config.yaml
n_layer: 12
d_model: 128
n_head: 2
n_kv_head: 1
head_dim: 64
d_mlp: 320
vocab_size: 1024
activation: "swiglu"
norm: "rmsnorm"
norm_place: "pre"
norm_eps: 1e-05
positions: "rope"
rope_base: 10000.0
rope_fraction: 1.0
qk_norm: false
attn_scale: 0.125
bias: "all"
tie_embeddings: false
parallel_block: false
init: "trunc"
init_std_qkv: 0.0528
init_std_o: 0.0
init_std_up: 0.0528
init_std_down: 0.0
optimizer: "muon_variant"
lr: 0.00573
lr_mult_o: 1.5
lr_mult_up: 1.05
lr_mult_down: 1.5
lr_head: 0.00844
grad_clip: 2.0
warmup_steps: 200
schedule: "wsd"
decay_fraction: 0.586
decay_shape: "linear"
final_lr_fraction: 0.0
batch_tokens: 16384
seq_len: 1024
doc_mask: false
train_tokens: 134000000
steps: 8179
dataset: "wikipedia_en"
Each number is 128 + 24 x the weight over its row's rms, rounded and kept within 0 to 255. Layers, rows and columns count from 0. Numbers have three digits each. The size before them is the row's rms in percent of the matrix's.

# layer 7 MLP up, 320x128, rms 0.124, rows 275-311, columns 0-127
092:094114112126148136163143123113088139170097128146072129185143135129144144108135096170114140114134152123156164141118159129099086091182147122135123115132119073083141121108121152091097132131109124125138144138141105155090131127130123137143149099132141147176147118126089147106157141140149079124128132138137092134141129109111124147153147131185191100140107093107098136139165138097108096123132
102:143125113135119126108169155133150138111140134117160161136103118141136151108098108163119091126159104103123133125135123159168157110113128153139138166177122170151145122172123078101119117122110152106148093130169152159128088143172116142080115135138123165108107126125106122118124094164125104079146144113131131129120152166129159200122151158164097103144122147100183101128122119153160113118141
092:081134123092113137100182117122135143100154124156115163084118125140148155141128112141142123097147133128101109115116115124160138100102119104105135123148107144121155096108110134091152134118118115161124168137133149100104167126122084094112131147153110166117195129098113118099147156185114071129151174099086131142150099101139133167122124161124118115128102123148103090137128123146155160087149
103:125137113164110122145107148145138155090131126157098152124152140129125098085137087116088119076132074095087146105162135170145101128095147094120101133117152150122146121117179133114122147126116159100091136118106131122150108134116155134086136096123144098124109078140106130135111123131134155101112141103089154177109145121092117127100093153152156083120103148122170152182102128109141132141106
104:114112175108129162127174143162100144108086126192116127106115166118151156158120136141145098122121120136121110129094125151136119121141155109115128092163160128130083151136127145149125109121115120102162097071150162119139107125100119115143174159127115122123127096135111144132123123129112099147178164130117077158183101086121108143138142137154115141127104104149095084140096144164111146173134
111:171143104110161144169146110169131152145126172114139136130169176151091136134134142128133118085130080111155165137136179130120113094152117101097134133131114119158130162104136142144143153122133157140151112167177171123148130156150112094148148158106122148120139129117108085102125111108134114118159073104113116102134117109117125126183129112140118084136153169151108153140156128161092102159148
107:139126083166155174072137115126147116144138110183120121098100130092152131102077146146128150147122140143126124128176124118126158148102095125121174147094112121123148121115093114180134111109105140123115097157123100068127165125133149137120086123133116136104175134121106094166106128181156139147096109127147115138125134113096130131099118115171102144140096142139125108133154144112131103081095
098:143127126137133120153153083147132126120108118106121116139120110159134153156131161171145144095092142121124103158118093192119116149120151142148147160097131160145133120173089165139118177141122137097164138099085137125154140134113089121152114144131147121142127144149147121145096089087094097184134164172103139094157102120124100171144141133122094121152156113079138131139089120141148105149144
097:126126152100127121155145143117158127125128151130150141103104107113115158134141106116146095151148135123129113140121148153149115125149112116135127102097138127154106133143108077096090103133068115137135169147126105111150111112129154119088080135138111128144183158138136167122161130090172134152133160129143159176051139135150127098140112093105121107168155102153126121140168113076117152083096
090:096138128162157118132109177115160167140105118150120138124161108121164100150107163125131153129145104122151138156128169206111107121142115139116147137132099142130133093127123075098136140143152114144103128170116153169158124123108150096149131141118158143172119113125144174140165137087144099152139121140130111133134141138157112165136139149114128145101132190105174092135132172122175113108105
101:116158153105152149144134098161153119091103155123097139145094146128101172106139102149139161118163127091142137132129102131132152136142145136159126137116156152105124119119126115148165144165107135112168109129116119124146069138164131147152109144147146143172117141095120142159136112172101146158140123134135140141168164092087120133150118110101129096106118155085178115130155153073103069106160
110:123134141151118129111131147166115159131113118144104154123156110074105140141106123148124121106124095173083084142150174136088135112121107114122100133114122128095112145125085111141109167113128111108167143170143109129134075093168123135119079137125095082125127111177126180154129131121140094135117135125115157134098159119144140082164123152121151114112160157114157170160157081116126137112114
104:091066115099112169126137123162140136138141163103135124119124108119131161130123117166087120110117111168118163190095142150137119127088122145146119161143111148115109095147116132140108109133138141129166142130134132143120075144142166112085082124124133116126143087156093140111119158187127122105156089153124173147202125137118111149125111149160158128124118106132127135114171155104136136123161
102:167111140151147100125073112138115137095148085137131091103137090143148121118154102127168108132167128114126098154133069145125084132160112129159139089147111122094075136113127164106100164137133121122152167122115114138165103174133170121115150172155143100127111104157143103091126153129131129156149129127160136112128133121139139149097083159166099149137119115092098114132091121127151138115094
096:166103154146135111140095137123081130094198117122079152117119147142121122140150133145116095123093166090141124148119134149127125085109137115109077111096152137103091088139115154144118097131113100146103153114136121112118097160123096145131183144130114138106125104154150108150131125142149148145119109165172144135134144122091110129130148172095121131151105081108117093094144122174156160149096
111:113155142089154131134076113174114129118146132116171101152128172119126153123138077131154145135114111131135156144173089155144165157109144115173106155123119150105150170125138153150135167133147132136103105141135094136100098148075117107162152157127156124092114116123138154095161123186144136098147140113125169136150130078105124081148126135094149119125148105117130154128147144087108144127109
105:078126168177146139166115149163139129082122123135150135111124134099131120153109123132129138159145172095124096078181183159088147108105102141129119132112117168129143145132127112124106129101133129138117087152132112096145160134100108132094126159168133164146160125100102146129115137147131121126135128131163135119140133125065105127144098186099108108116111142114102094110144152115170079128142
096:116111176145146117118164098123158153124078072093145130128150094121113140134189140134117155130099141170116127145108152141143130118134154150082139130139160119149107141157150109155128120150153143126101154131158116187143180110157132132160079122147188096192123104114126135100096152149145139110127123124151139160114127126110092142121103104148142123128167152111132108134129136111160135111094
096:114116129119143169131131125140110131166108171126171139143144147116137118153119118092167138110125113137154117124085144116121128130176098102134144140115117120157134097116128173111154135129118112114155164055159184120169115105159104147111174110143132146129134112158148151097130103106152185129084091123159145132155161103154122108116115129136082109120150126114178130128090105134089149105106
103:111143186128108122149100106096140110143154087137152088177145126158132101167094132124119117181139153131128096121133142123108129147091126112112100121156087120123165171110101138141116095130128148157148135134148159131089110121095109163126149127106162122158135123100172125148134119110121132092129139137146126166129127125082145111123070160162117135156130138195139134128124166071148147144135
098:140181127161115122080122122096098160102119138159115136132175130127098143139121136145148143133105171175154125105149191140131156121143136109152128148096125162083124169159122102172137095130138109150146136103135094147077157146090139125116146137153158100135130153128125140108142113139132127103095111126122112139087147156136134137136094123215122117132128119128123146146175080100118119125134
100:150134128142165126077121107161120122126128136124197164116148086106103070127154133143133124121139125118098145146103155094117117112125118143093065117152123145123124134119136106142135105185140127085145090088086128139060114077110103119158119125147138129091094118132104106160111140148127132099118138143130155100142112157116105166081126152114139105119138129131116131139107151140093134084126
107:114098103152109137106154118143119088142096117115121120140185161127113141126141121130125103140161070147151149118150152141091102104117157120081111142142167112145154149155139167114113155064122117160120132114169132137145169118112172117126120108108145170138136110098152053100127122153148134151131114088124137139151131115150089137141114141102105126094140105127150119105106081099167159132138
074:132118132179104113069093109137163131103134166145120110091122163137138130107107138151148108172092157132098105110157123116134152094104126137165129091106170176150103129113142115132096140127112109138100137148094151137128160130167158163140142133135081116160129118115112130149093118090128122125166123087118133127108141145158123148112194125165181145132135119118130157168120122120153124126177
103:098114142090097114125134146148128144124098143088128140096125088145133127129187125106103137102164105121144135132149110170083073131045132153086132132117111155114141140121106120131133127173098071091112099158124129118162124145150117162127103161088116151092091145113121115124165086127161116128141138117095140120122134096128138084154117084143121148127099148133138136133146118115103133138106
101:154114156117136138106162102125137142108084110126118096140145074148114106121126144162152121115145118113094083113120125113126179184122165116130120140149096165120099143096130120091150145120112086147163136169110150128139194148122103102161151146094142111145084169143109136116137125113139164146108112147113152121153141116158090087147096148097150134154107104149111154128168113139134152092118
098:081146119136119175109102134128136101171096168103147104123136141123111121137161150123117161137104122084165123113108153131131064135122116136124127150107156100139131101113111124135140131144091115139160166121115111137117116158170132139166127133153127110138074143145110113159124118083172131167146152173121116127129157120097119098137114138121134174133135075121074083166132134169105153152096
102:162114164109157136095127127124104109136121100129125129156124165078125133124136155100124087125178099150136117124138149144137125118129101124116126129122160148166102098120155087143138132139138165120143077157169110127160115130128122124107107108113116088133154105139105136160154076156062094137133148072095125130089130117122152102133150184085116129089139147166115122087112137135081130126118
100:112105169092139107072172186191144100133146133125115111099142101116174189108087125155153150120141126087111144123105133120155089121089130129112141107133177127101128086102119110112103109140113137126131128165112161145123095135142144110146135165139098125148110170121128119133163104099149131133129134162163134129132172134152160112121167107117128140153140161109113084152125150117129124127144
101:133127121114135139152132147176170133166136140110155143119145112166128157110148139114133117127133157166099122098150153166144162148141143110135089078152142138113127101139123178122110144103190161136111117156143112102137130198131116110133154157115110124106135131157118137174103113117129066104146126111153120115155072096104141113170162143134140184122095110150128144132111113141154145109146
095:107180132133128142138077134164104093113122117124143121148132149119116136179103154108128136097097148108078106153126157121097134154141155153081116122086150136123148163081132115126138151099087126108165167129165132137153128138170138123164125144111108107146122139100119149100160132115137176149145123123099159145123087149134140125152139098106176115163128101107088166167128103120100118096107
095:146141123108141150120092095071132117132173120128116159164128133134159115097146111090149123136185148167133150126126103141138166128128105132131081138105114140116145084110160144129140110140120151125107159083104153126099069113145150142162092112113128142108136121123121145123117140100133180137132121133149130118122139126147165151109102075110133133175105116094133082141067105068130150142130
096:121131151146143088101159153120149127169108153102099108125119153123152124127167108146141125090098130161149142156144140090126128144129130110109154142112145111133079058100136139171129137148131122153126183136120114149088166130159134162122133134163116130103161148152157101142149170109126144118123155082127154142124136174153161153165099156108171135125146110151130166092149124159104138165112
099:135113155160148141137157116081123108150174198100120139116184085155125152115148123137139115098126092134153117078165131106118085148116176120130119124097095125102105160155117147124159128131154111115133141145115116135092143127091112114117135141148164120110097126142155104121104182146142098151125140086112114121122146101096116119138159147137170120153157137136083141079127128118137131166093
104:085126091095130097131091151159151142150128120119128122090120117089139154104123104096141125173115159121101094126175131141139117108143115098109131126128116163136101154129143106160179135111152085132118182095117167090165144151102157161125137131132106152105123129143089137155116096144151162136128121153103123125111158084119096158139111136071081153138093148111092135133164112122125116144130
103:158183088097126156077126097113168114208135183154095144122122156109169135128116120139093130086124117171160151143152130138090132152156105106105168089127121130185100114139118117137104148131118139122115124121138139111116125101150144110107123152116123141163126121125124107115134120133162077122110116115119187146107091101145119122152122152109102127093139108129116117141120100145164108107121
105:133102183136132100113112122135135144123179157112096089141144101083135132132153130140141128159156128128137125122159114143143126087133074133131148124133122110155100165073135090152109113120122171134152126089094112131139140113122114116141116168124129119134141107112132169107134174133135072111197106155083161145076118110129122122123079121144089165113139117173113133145106134125152147110148
# layer 7 MLP down (transposed), 320x128, rms 0.0627, rows 275-310, columns 0-127
093:154142144108103154096168140176132133114124169123149116095180161135137095152105115144149124152125128127150071117187141121163071141118121132123155105122134168120089133092108128125164115155126155132101142119118127147142125151176104152138073130146147159090135139139114123136111087126107141125095114116136152115100132112108127076081122139121111160145089164139167103147114137141135168129134
095:088128153099100126141112090167120136127100089127122089118132081094137096135155147116123155086080148151169148136132112119122076148097104142125151096086143135111105136138150132167132121159124111140168186115125132092169145120087133132122193148123120078149107149123130148096124144095121163126141127108129118134101137125108108111129139105121109125147141132158089121149139113142113159089175
093:154124143138128144150117130138128104159073126149136125151117111130124154092119185131122182150071119136139116132140092192090168139116088132132095075155153150118136114119144124117145156145132109133104123095137146130120088137114149141134067153159139091115071108179138140113106106119084099144137111136153107084149169134153126105123101113094131146143097130121140141127118155142131116140118
103:141102091114134078090100169144137162085128131145130150122161112180103130070122140112074121098152108128119138163132152178133128142103163122098132129099114123104124136108123098101138137115126095148116139136128128143137112111148106115146126143062129121118131099142051135122113124110129121164118111102137076119126180104130128160134090160148141110099106136107146139135092101136116104136094
104:157156109120165138167160094103101137137126135130106134148135129101118121148124116122118129145120123103102134116126129062123134113123090107107133170148166125142100095097060145100141145138110144142158048108165122137089146114101114136150163116151094131153128106113178174140131120122133137155161142127144153108088092142134164147123140154129113149140131128095163086123111116153110175112117
109:121122127102085132139127134114129147117130184148096130127149156141079128147137152085170138102117147142149130133114126198143122128154114153131141157143131114132131118113148134109111156111106129156142142136131107176159133096113115132128125139133126143090162120134118122167111145119131163117060115131146147160143107144131084101129073140103156119132121168113102173112094057159092087159121
097:152148162138149095126163133093105108185114108121085140132098093139109102122170150107137143139102104141102148126088139149142134118144181145096119121137140101103111098124146121122138149109158104107127106132143122163108141129141137121146133152140133098136097080145153115112115182081125107114169121157119122113146138156120131124137149152156137171128173121111165099140110113191137138098196
099:165187140137145124144169134125137135107120127156102177159134135085115103142133082157160139104111146139151156131100095135146120133126143122121112112146109069135147082153147106127168152162111133192115142103112146168133127115163147141154115121135115145114111109136172160158118159125147148134141130105137134191115157129150096189121123098168128139094135156133107132087144112135113135132141
100:128125135108100147141088132091134143137148144131155119127098132130151134124105110179186121103111158147144176125121099089190168153095116146151122117125184098108091117115143157142130117095084122145089112126147093082123137121119129111138126087132110155152107097122128143174145155118164135137100157102111105095135149122139104144120092136121110164094090081139148142127131093126152145109123
092:132143144143109099114107119153063149117139147113124119156127127151111152148094093095152103130139134121118142104129112080142166094173127103133096104169130119107116153132126154145101143117151132153117161048164092119093151144145101130122128141130155176088149132152104127094147133119109115130147092169146121123110117147152145101132095107125083116090089100145115144149132106091092122122102
099:120116140146130128102107161089143115130161123130135126117126121128164185138146096123151112099097143144100158142129130162141125160173150164120124130117098100128150118135157093104109141079144150102155144127157130125128137163098099135130112151143097070112128112116134186105112147134138097121091090129100134123127073142099101191122157108132152148127152140114138079096093089143092144147145
110:165142120134146131161127120081114155117122156124115128138162151125131126079167154140138124132090139119110105150142165150161137127169146149139121120122095131122105139120142153129110101165101109091125145131188139144152124164143127126165123130135149148147157118137191116119072105110116113117103190108110118163087139154100154067128118120084112152123141076138123149111102096101104115120118
100:131118143076127173082112118120093133140131102138135118107140168134137093153139121174106143104132174153158112136078136120145112136174107165154137140142118114133131171140107082202113131125113131111094142139094101132124119145085123168099138132134123116168149153111115126127087125150114104131148179147118159154090131144134125095138133082090112116166159105113133117120107092110144116144142
101:096099148155104098126135107069131144119122154093119108114157156160128157128112088142086136166169169174115169121150103108131133125107105119114114131094056119128129146132112131113150133168133075143117137125126118121125119142136093112155161131105122118111147153117088092092092158108132157109133158096112113100113138109085139134143150125174113086132134135156096128109128116112123089163112
099:136158119158091104129120126159113124121087144140121111097165086105128126135120148145124171111114135127104127132135119154128088131140139091118105136154136097131122125132125140125141106110146173104167143135134105094182119110146135075111076135143114134130130148090133131085125159153137150133129132106125103122178152117083093098088173195089185117101087115138108095148154124135154130118143
103:131140119141164156144137122123160100096119107111135121123146119156121112082128148167139171119153098125104122101084136172121155124108141108104168147129114128101166101070119168162161176115163117139116137109102163100137095170122140134130107125151094133111067130145107145137147132102137108156114136144119142109169094129089118129090118111102104076141100090138139130168147154108133145140103
102:171086138144126099132128154091123128122117148132136118134157066103097120160150146132122112107098142109123132119112123121154111106118129130101131153157130120098121169121134116128093102108131094127192066136092113163110152074118116118155104121098121092151120077113080128120116130128121110170120140144148135147139121110166179100143107114119146100147108121134120076101116084146082135113156
094:149119118115183105149106156180142149124102170098118148135123131147148105132101145124132082157101103130120110157134152099126178149112109079148150136105139183138123140132099132126076095140104178149149147130141113129147109119094125132123094119105106148138156152107106101113139117174123117124139127150156128095145132104100156083144108134075116141123150174176102097103120158104107124129120
092:096121166116108164120098154179172124078120138142127118141140126148120148129141115136073098124138154118138096123155145123165120129124117075101143110143130131114173101161127132135099119142172115075110161105132104116126147135101102114104145102179065124109122144148146132109123103127142157172121102158116103120137150166118155126135120128096190108104166134149146140129106082130112134112099
104:121112151147149133169133166179105135080169106103146129126083150106084101130126113112114102152115050108111143120110158137120126103135133080137134138101112154150126125139142150138084129090097142133097102136117160112105084181102168155157115114121144147136134122139126109135119110145162116120147130110152142141137131132163147109145133169109083130141101118143153194092101149132111138126113
100:121145121135112126128081145162107146086093111161165130143129073144154065108151105180137132097118146092111135093080126120135127122130122111126108118135114128133168137086142111110149131084126119139103132121146117171110138082114110132116145102130153162149134098149123120121108107133120085131118107142122087144101118152125104102051144130111152119113085105129091166096127096145143138164123
098:152185089103104124121146136152096140123138103137133125108147124150129128121165098133152116138117111124141136116121121148107151097190118151141156158095113121148103159108099101115155097064114118123137119112157103163115139151148121109145129138140104106160140111124086119083107108155139091152142157083156099099175177134126131147129104173106135143120105116077129135105130138102193107143120
103:155102168121129124136097136140106149096152135119170139058096127176082123148104128132162132152153142168121107148150132141094138139150141111154121113163107152158119104114149101128150131118148148121135107134100149124163122117141099124137104123070117119162083132138118164124147174101111191082115148109158172132133142125154147112138101091114168085120165112127144134146158113137119149126119
092:129103109106174144157124119152117138129149126130141122122091102110105100138133138149151149138130116135156130147122131148138110176152172121045124158145105102122104107128139079130156129176122133131121111141139113116114092160075110126109116092155150123082141149130132169147149116152100128155134150124126112136163101117096135121176102120135059106137092131178135118092150122165142137156099
104:150157109136105075054181135060158107159162128116164112155151087090103107111128152111111128162097102103124152143100144105142122121142152146126091124136107120149117148126072140135078106109098151115081109126141144111111156135115132102133144071118113138104123112107139119110113146129111143124131123113122138098153097123139102156144147156138116143137110111153142125160150147110127096171139
099:124131093077122105139147135102122125142094082094109128127144154111078136132139134131106155124106115139126141135123115099167165127124152122135159089103143111101156149133160115075136146134150167102145078157114171149093112133138125127174100086129132108117122096107163152114162106107106151112104120111132184099129140103145110105115140117136108155125128123174161127145144152137113195104091
098:130144086160163129126129125123074095115152104130144133116135115152169169141084140110161106132098102099087120122173090167141115151065113117135143164115130101121100159113121147112144131154132173100138094161112108146121145101100141149149115110097120092133096103134101129130121121143157075132105124103172162118131131100121158117089106143117129071132117120110179131146124110138109128142124
105:133145099132159151153125143144135099180134160138154120103105133127135111111135188075092110169130128136116145166124102116108106091135107157119141058117116126104163129107140099098094124131131140143114148112090132099143104145132110107100120145170145154145140133130062113125127130144174145109143157149083129131120150151167134157158135106111127162090138145121121098111133115100115149177165
100:108140103116109175126127159150165112133105123127121127148148132099095114113156124092151139076163145130117168107094099146135122142150138156164177141139094166106136128161157131083127137085092129122124115165102131118134128128148101064158090102130153157115150156120143103116129170129155159107183145133151162112152193138158124114158132147143144128109137097150144107149118130145131106138118
103:130144099151141121067130096130134161162152145088136124135131134104142124140130126125150141138120138076093095105154180136135162151125111128086100148135173177117156134139077125146119116111123107131143164114092081142138148096119131125146096125146110115162147091143131115112131105123148116138079110140155138149107114123138097108175058149108091103162102116165117131144128104092115129100109
097:099108120117104112153121116133151093098119165144137124101093086182123137116098118139117111099176124141141122121163065117158141136094083107143152111158114126166098127126159133118140115148160119139089154128147151071157135136143110087129153127133134149121083128131166167138122135116123151133166126124154182148159124102158092129086126128136126178149150161123130120109124111109174123155143
091:131101152145148111134111131149145097169124094121108077129104093135093086161139096114170165151141167157093164119119127118105134119116134150118131134122109123111185173113114165143122169122128147077138158157118141068154132130100167137144164110127155126111139116123135126169137131100128111138127118135109127082136161114119115135134121091076130103100173145142111104128132101122096076136143
095:094125149139132089108138124133073112102125120143173163158141140103126122119110108060120133094113124109157138131093138103141158098139127108136130101134150117128123173140129137160137164126119127095138105106158141105108142122116106154140174149136114151111144135107099121116122090111140121100161175077098122128123143124137112130085129066089063189146105107090123105129105132151129127121153
094:107117084120110137116115107175166115159078120150126100145144157130132122151135122140095116138132118126128154127135134122123165089153162124118123142133097154131133053123151078134158137123132113130117110144073111113181085147159145111133167130133170111153080114131158101148143141123138145087126108133150109083104146137144126085137134109117126122149133133135144155118141137160087084127061
106:186124104121086138131144115099135102097158161153149116129144174112168116122133108130084102107159106147148165154116143105119122148143149134190153164122135147122093120119144135098121136067151114107144099103101142185074129103128106112125146137096170178085117113109117124114115131113121083149123123113154119130134110154110116082123126118114099101129148153127138091157131134098131149098122
105:145154137184095156158180137110125144158131141091115141105127106115112140142097152151076147107137115117168146110134124129104101134141103106131115131136102130100094109122126131109085113138145119119084132113147133143166125144159094136112143122187096148130148132133148140161081135127058178152116091109131137077103129141127115094139113125107159126123166145098128130153133185136145086118114
# layer 7 MLP gate, 320x128, rms 0.123, rows 276-311, columns 0-127
096:160096137109152081083091110111162116119142129092112160134121103088149124133136109091145130179133095089101118124123133131175125091112124151100117131101121128163169124170131109107143127075129150127117149136156148087162149124149149146148152155138085154140112128151120135126139088158150129116138120151069103130142162151135152104102161140071126100097135130132142086139125123145165128109118
102:109152171129111150106087161122124144082124102164140109135111126143160078183117111193112164107102155098153141113113135128110192130131137156097140159140139109164157149138155138115127137116117145143131141118121163136094113098142176177136112160156123130130112140142113154151104151142136129132150138154130155103145149144164158157117144118110117124092104130080132132112107126107167168142165
103:142140148128106136154087128138123116133127101148137120160130112148138103105099180137119148101092148117122081094106158170121150162110134110116117170098107120147149080170163143138152114177115119122090123147107161156145133098107143118143086106127123138124113082166137149098121155114124159121113117123149133151147146138095124121167115142117110135124083150077141108125107113182124192127086
105:102081105127114104126111103127138155137112084126157162135091137094173154140131075151125127144171149165106140177114149129115159128130150118158143095114131132101153167109152144111143090144117151119158155154112113091130117149142113118124128136124130128124136063124111131070092144129135132093100141106112093169147169117121116139140096120141133158124181153115101180151166121132121116091135
104:156105098115104136099145114160151125123134135110089114135126161084092152184145184145114103123164097108113136140125098152160076135122147150096137090129147115164101121084142142083139168103148131117128121145146125166154128134162101167187155133119124144119140130155122133114141134109097168130101157138108146111134153110166097140110152132104108143164115142150108132151164109087156112113113
099:108148162144159101178140130128122091154137136138141120113128092082128084145120134115140121149111117153118087091167151100131139111098143080118146117148163124148148119103099104111125149084138149138127182142147129204126092085147121148169134097108116115140120115168109107162126165121128153099147133128095122162134106143136147170140134141136138154129148106140115159130081147149177102116135
102:165149134102137133146124150108112140148068155140109127098156130130156123177182139153099138145150127104158082125103167158128057139145127112102090132097113157113118124137137148129146149121134132135135096144138159139162152126100159180089105145105135156133077154098153116126146103150155108121129108123099140125122162114087083125160127154155110095122144133146139138159138103154131138164149
103:100124138119103133110132180157121131145091079159132103152114145128132119134117119125108103126103122067137137143127084160164100115097140101096125169151114133160144112130125126137131104148165151144152131125167128097169126124132106108145146165153187128162096080152116112136115086111136117133129113120154127150130110100084123127128151191124139163124087144119125108130117097075076147146119
091:167137132131116150132131120096151120114100153130149155106157135104105129081115104129177174134136094120102132165135134160087136131096146172114116146139137127185140101132106118123152134149145112071135144120126135146125111188132134101114102094146119096141130126148130105126150118064139149142138129146113152101121149090135140140095152154139133106159156150059121120138119147088095150179158
096:080123064180119129159142167160092159113144105145135141150099107140157142124100192134161105096122122127142165110148091141113088152156124152148089147180122120149113107181141099121125083124104132117118126121120137083153149135133104133139156174102148110106137111195123112175125098121125149099115151111131133119115100144103134139136139119111123130122113146160130122149119119144155115133134
098:099118127109179084135127134116128122127166070170145105124129124118149094151102127107119129134140145153151136099134126108076149106113125167114137140130135141151142178182131141136114135135111147125109118107117175138112172142168121099082117175086111122111140118132112125125145091133138138136115104134084149118161152149172172120136126151150136133220104109142110097115114117125139112129102
107:135141097146163115120153106106115154165144125125106144130110152103156106125164119134125154148095144099162130156127147126133138126149148127113153103096169138125167123165179100148120088192149119136101127163113163135097099111139121087156119114124133111143100101138127088086095091084137122122079132135149100152140119106142139109135106166126077072131171148114109148148120155134106106112112
100:120091111152169117092139153141162154141092131162111106129153066177158139134141143113146078147136145109123058122149115128108105127153114135133104137159123128117128148131150087129174123134114101100113103159122147144104155136133173145119146161166111118155128152114136156118125158142133145125130139117120212114186122108161131091116099151121154130124152146127160158113125131123106107111151
100:121118122116164106114165113109136135131092089135181146154136149133141117130127130167130149162123087166105179151125075127122129118114112122115159150132108158120174126123141111151114117094127117141172143122050121153140108161117103143106149120112109145126162174144132137122130096146099149147123192101084097138127119141131132154112120148128158148145132123148137119125092153112122176098071
105:106131147086122131122131119133145083120103118093126096164101117102174086150124109080152085140142172147154127168104084143109128105162090154141168113120104127091130100108117155134108130149172120139132137113098136120119153113131105119139121138161141110136116091108114124177108120121119147159125102089128088151108079157104142138134136111108128172104162139113095110069127123083134119116141
106:116145117148079122113138144111116153113121157096130160175100146069116130104162121127074135167106118127128112085109114128182132082138135144137122127115144103100125081118129131104118126137111110154096132126096094142134120097124169105136114138078155155149112127106105138135164173161134128116102128152156159125097141126160098105150123105093110135172085127120147115121105144151078129086152
098:111148144130107136145143114157148154131130110092197132144123112107111076117134168124123150143123109171135132138141138099181131126154139149127158094110163091170132115117178157109127119150164162108115151151082165135126121092132126108123084073127144147110125128151115150127107157145116122121114124139131126170156124135167083094144070157163121116147168132126129092135134165135146114155125
099:071128116178161129155135147142142119129152152119145147130177114135082110101160151098129150141103127152162126126134145132163113112129145180152138108148118123174099097109153144136110107140153113119143145066146125156142142140161133144140122147146119135121134125140184105109113106114155126119120093133135170128202101169124113083109163132110134108148151104122126184108105137089124140100122
099:114130125131139171109166134144105143122140084167156124111161132160138148089142107145090154112168125147126117152084114119098129092190129123124105140126110132113131142169116138090137134142126129127154132130168172155152114153109145163110130120112121120122102159124116159149114123159122136118146099096151169106094095087118154147129113166152138084133115195126086092098123138141153133169165
105:127123111162146152099129113118123109150117134119140096162137144095104128142126138146118138134147121131116118134137110113132170143195091159118126135129157151081124109100124135141094116108185147158108099145099100148130114132156167120179143116100167102114152090162147150096126111071133149153092183109158135150128162139123120102147134118120141159174137069153134097174149127140105113125137
104:130167125147119115128139128118131155092115114179121089117146122130115121105153191088153146080107150111144111145149137106098134082147116141134182112112118138107105150100158162110102135102110127131150148152121095151148123143135145083111143114142076098135161164150145141065106090102135097193164155140112177141093126122143132110116086141143128143138135131136141134120121151151134126115146
103:126171144105092127115144116117149120144164123119148123137134130118144102116153124072124119089114127098108151119078138092148126139115150107089124129116151163116087147092147155156100155129131159096117127159177135131129119081119112125126165174138102141129141140106079121110153128143156151151134127121123150142157085141142072129170180159142104085125098170136140133128133135090105116083100
070:091126127087176139114121129106164100110142190158132126089085113126097098107131105155126148173138116119107122156113136146124117162134140142123128122149139143112079116126113070154184129162146120139154145129170130122096174128131113125126146109131102143107168170164113116171135146130122123161143158150135114104134099155117126102129106113130086077127106095120131104117121076150125135157093
110:108149162134118131154118128043143109129139151146105148106122118137118144164127123159101124101157135083150150131099148178138134104159167107121127123114147137131144093142153148141163132144146107137108162130165154127138156086180123128100098085163172133120153142141126140112147168100096128138145109087160120129132087113110102162142148111140100101162143184149121130119115100149147122156139
105:202142144102157104061110151173162114164141068131129110129130123116137108116116145106118160115096124131134153138126105115124102123142132119104132136146111110128146119129115121147094109131103125112152125085143145062129151101142143100135134154160132154122133130121148095143083096124123136120127105131104107124120145165130180191144127152165122109160125095168148099155122151182115134158124
102:131145123149133114094162124124135095139149154113139132161107133106111102118161158145102112128162139118139131104134123155122135110122128124104110122105129127111118116078154106110142127108120129153134110145117107129111120117114136157138132157100157112124089133104106124080116124090086135139051130052140114138147157160123129141080096111104125155123128162204083058143141111118119150086119
097:162143113164107130109121115116117150122080155139130115146123170142122109154116106140142087074095163138133146201152143125154122150157115141101112111125157155119142161125142158151094124107147147163119159122108136105128113125093116079123143148194131085143081143176094087159121111117126112108122152154115122115132146110151139134100131119199120107137117116144105114149142123118126093139136
096:103111146114120122141155127170133128127115150150120148069129141120116154130094151102115128152101139103123145140107139172159137167104143091146097104124126123116111122114151110117112125137110106099123160156112159066073134088143151155138083105153131121165152154099147134112161093114130099118089126176103113118133139129062138116148105158118131084142135139178121090130099159121132123117086
102:143119176121132161129138148134175129167092113075159085127137107096110110145120126145095089131150137134174097128125156096131128082110161130140086086108131146144131146115124142140100113134149141120099117142086134152094140130178144153165125144118095161099137090106114116110152143132091093132129110145120162125154121110139115118160127100144134138139100207150161124080113125152128110128135
102:181143150131105107124065145143122104132143167114128107101172132093135164141111084170135154133134105136101103138105117148128147115110118130131131104136133126118073109120133105160128087156133117120128143146174104105149123083153146116107151101142145160123173090118168161129116078172117130130139115164132120102157121081126146075116137132160150138113149111158099175120104150147103133130140
101:128103107118163113138127130130174176148087141145154125167122122134169093129119138109119116135104139130096120112161141149124162096097099147170107128127134169183111167140124105132151136123110132107104088104130119119150078162173107122144108135148129128140151155097133140168106102105122120121133113100144116164138163191114170130105193117150136116151116084120109136116125103110163133127164
089:148133152091176126114122156148103102072083097145180108133174156169116140118104140160175107124135142126099136114138156134125096134113169126130148117109165092135134133139112148073114151141156099129139144145131167118120143108099079135146123120152133136155117162179139138130165144132110084134137127108155150158115138145131123145128101083125166132165145168103132123119122153161117175132147
099:074175141117110130126123120137101122131160129126096138127163092180140149160108146159098127111178106141162145142131134133122118197107161140114142160135067133084119098136130109161149152125139139135109133136104112114145108134157100155133147155123104105130153154145145094117149085128109155120170070129171098150095097105121134130148167116080103131114136118096133131126158128130143100139120
105:115135122135122129127097136149090141145107096088126125152086122158122147132114117163143158131108123103117155142145090155121108118125110154120138160141119153128114123143139150112150177190087145102171175111114130091167149090132111116128072147130079067130138138113137098146150123102121146116137173094131104089114163170111116137111147125175117127098111122132116150139078137131150093155122
101:120115125138105097153174145111152175133146154115129136135121093150125109110084138122165132136169103099153144115114165124156156104124099109140177153113113150114119165123127158108118130155143125152103115145095128133139143172106095131143176143149109132131120126109139121131083106158128121132171155130175095137138140181153179130087157131129161115130160141141124148142142129107107049116164
102:159098131152147094158136124119108132152108092104170105158095121115110136084121091126117140117152130126097138107114123123113153139113173123112129126163160191124141136145122150072133148132119073144129153101109166099149106132152146192109158088092142170113122080155126140161120098121151156121118116138123103128160124096070121105156119134130154114127123118128123155154166145142098114124146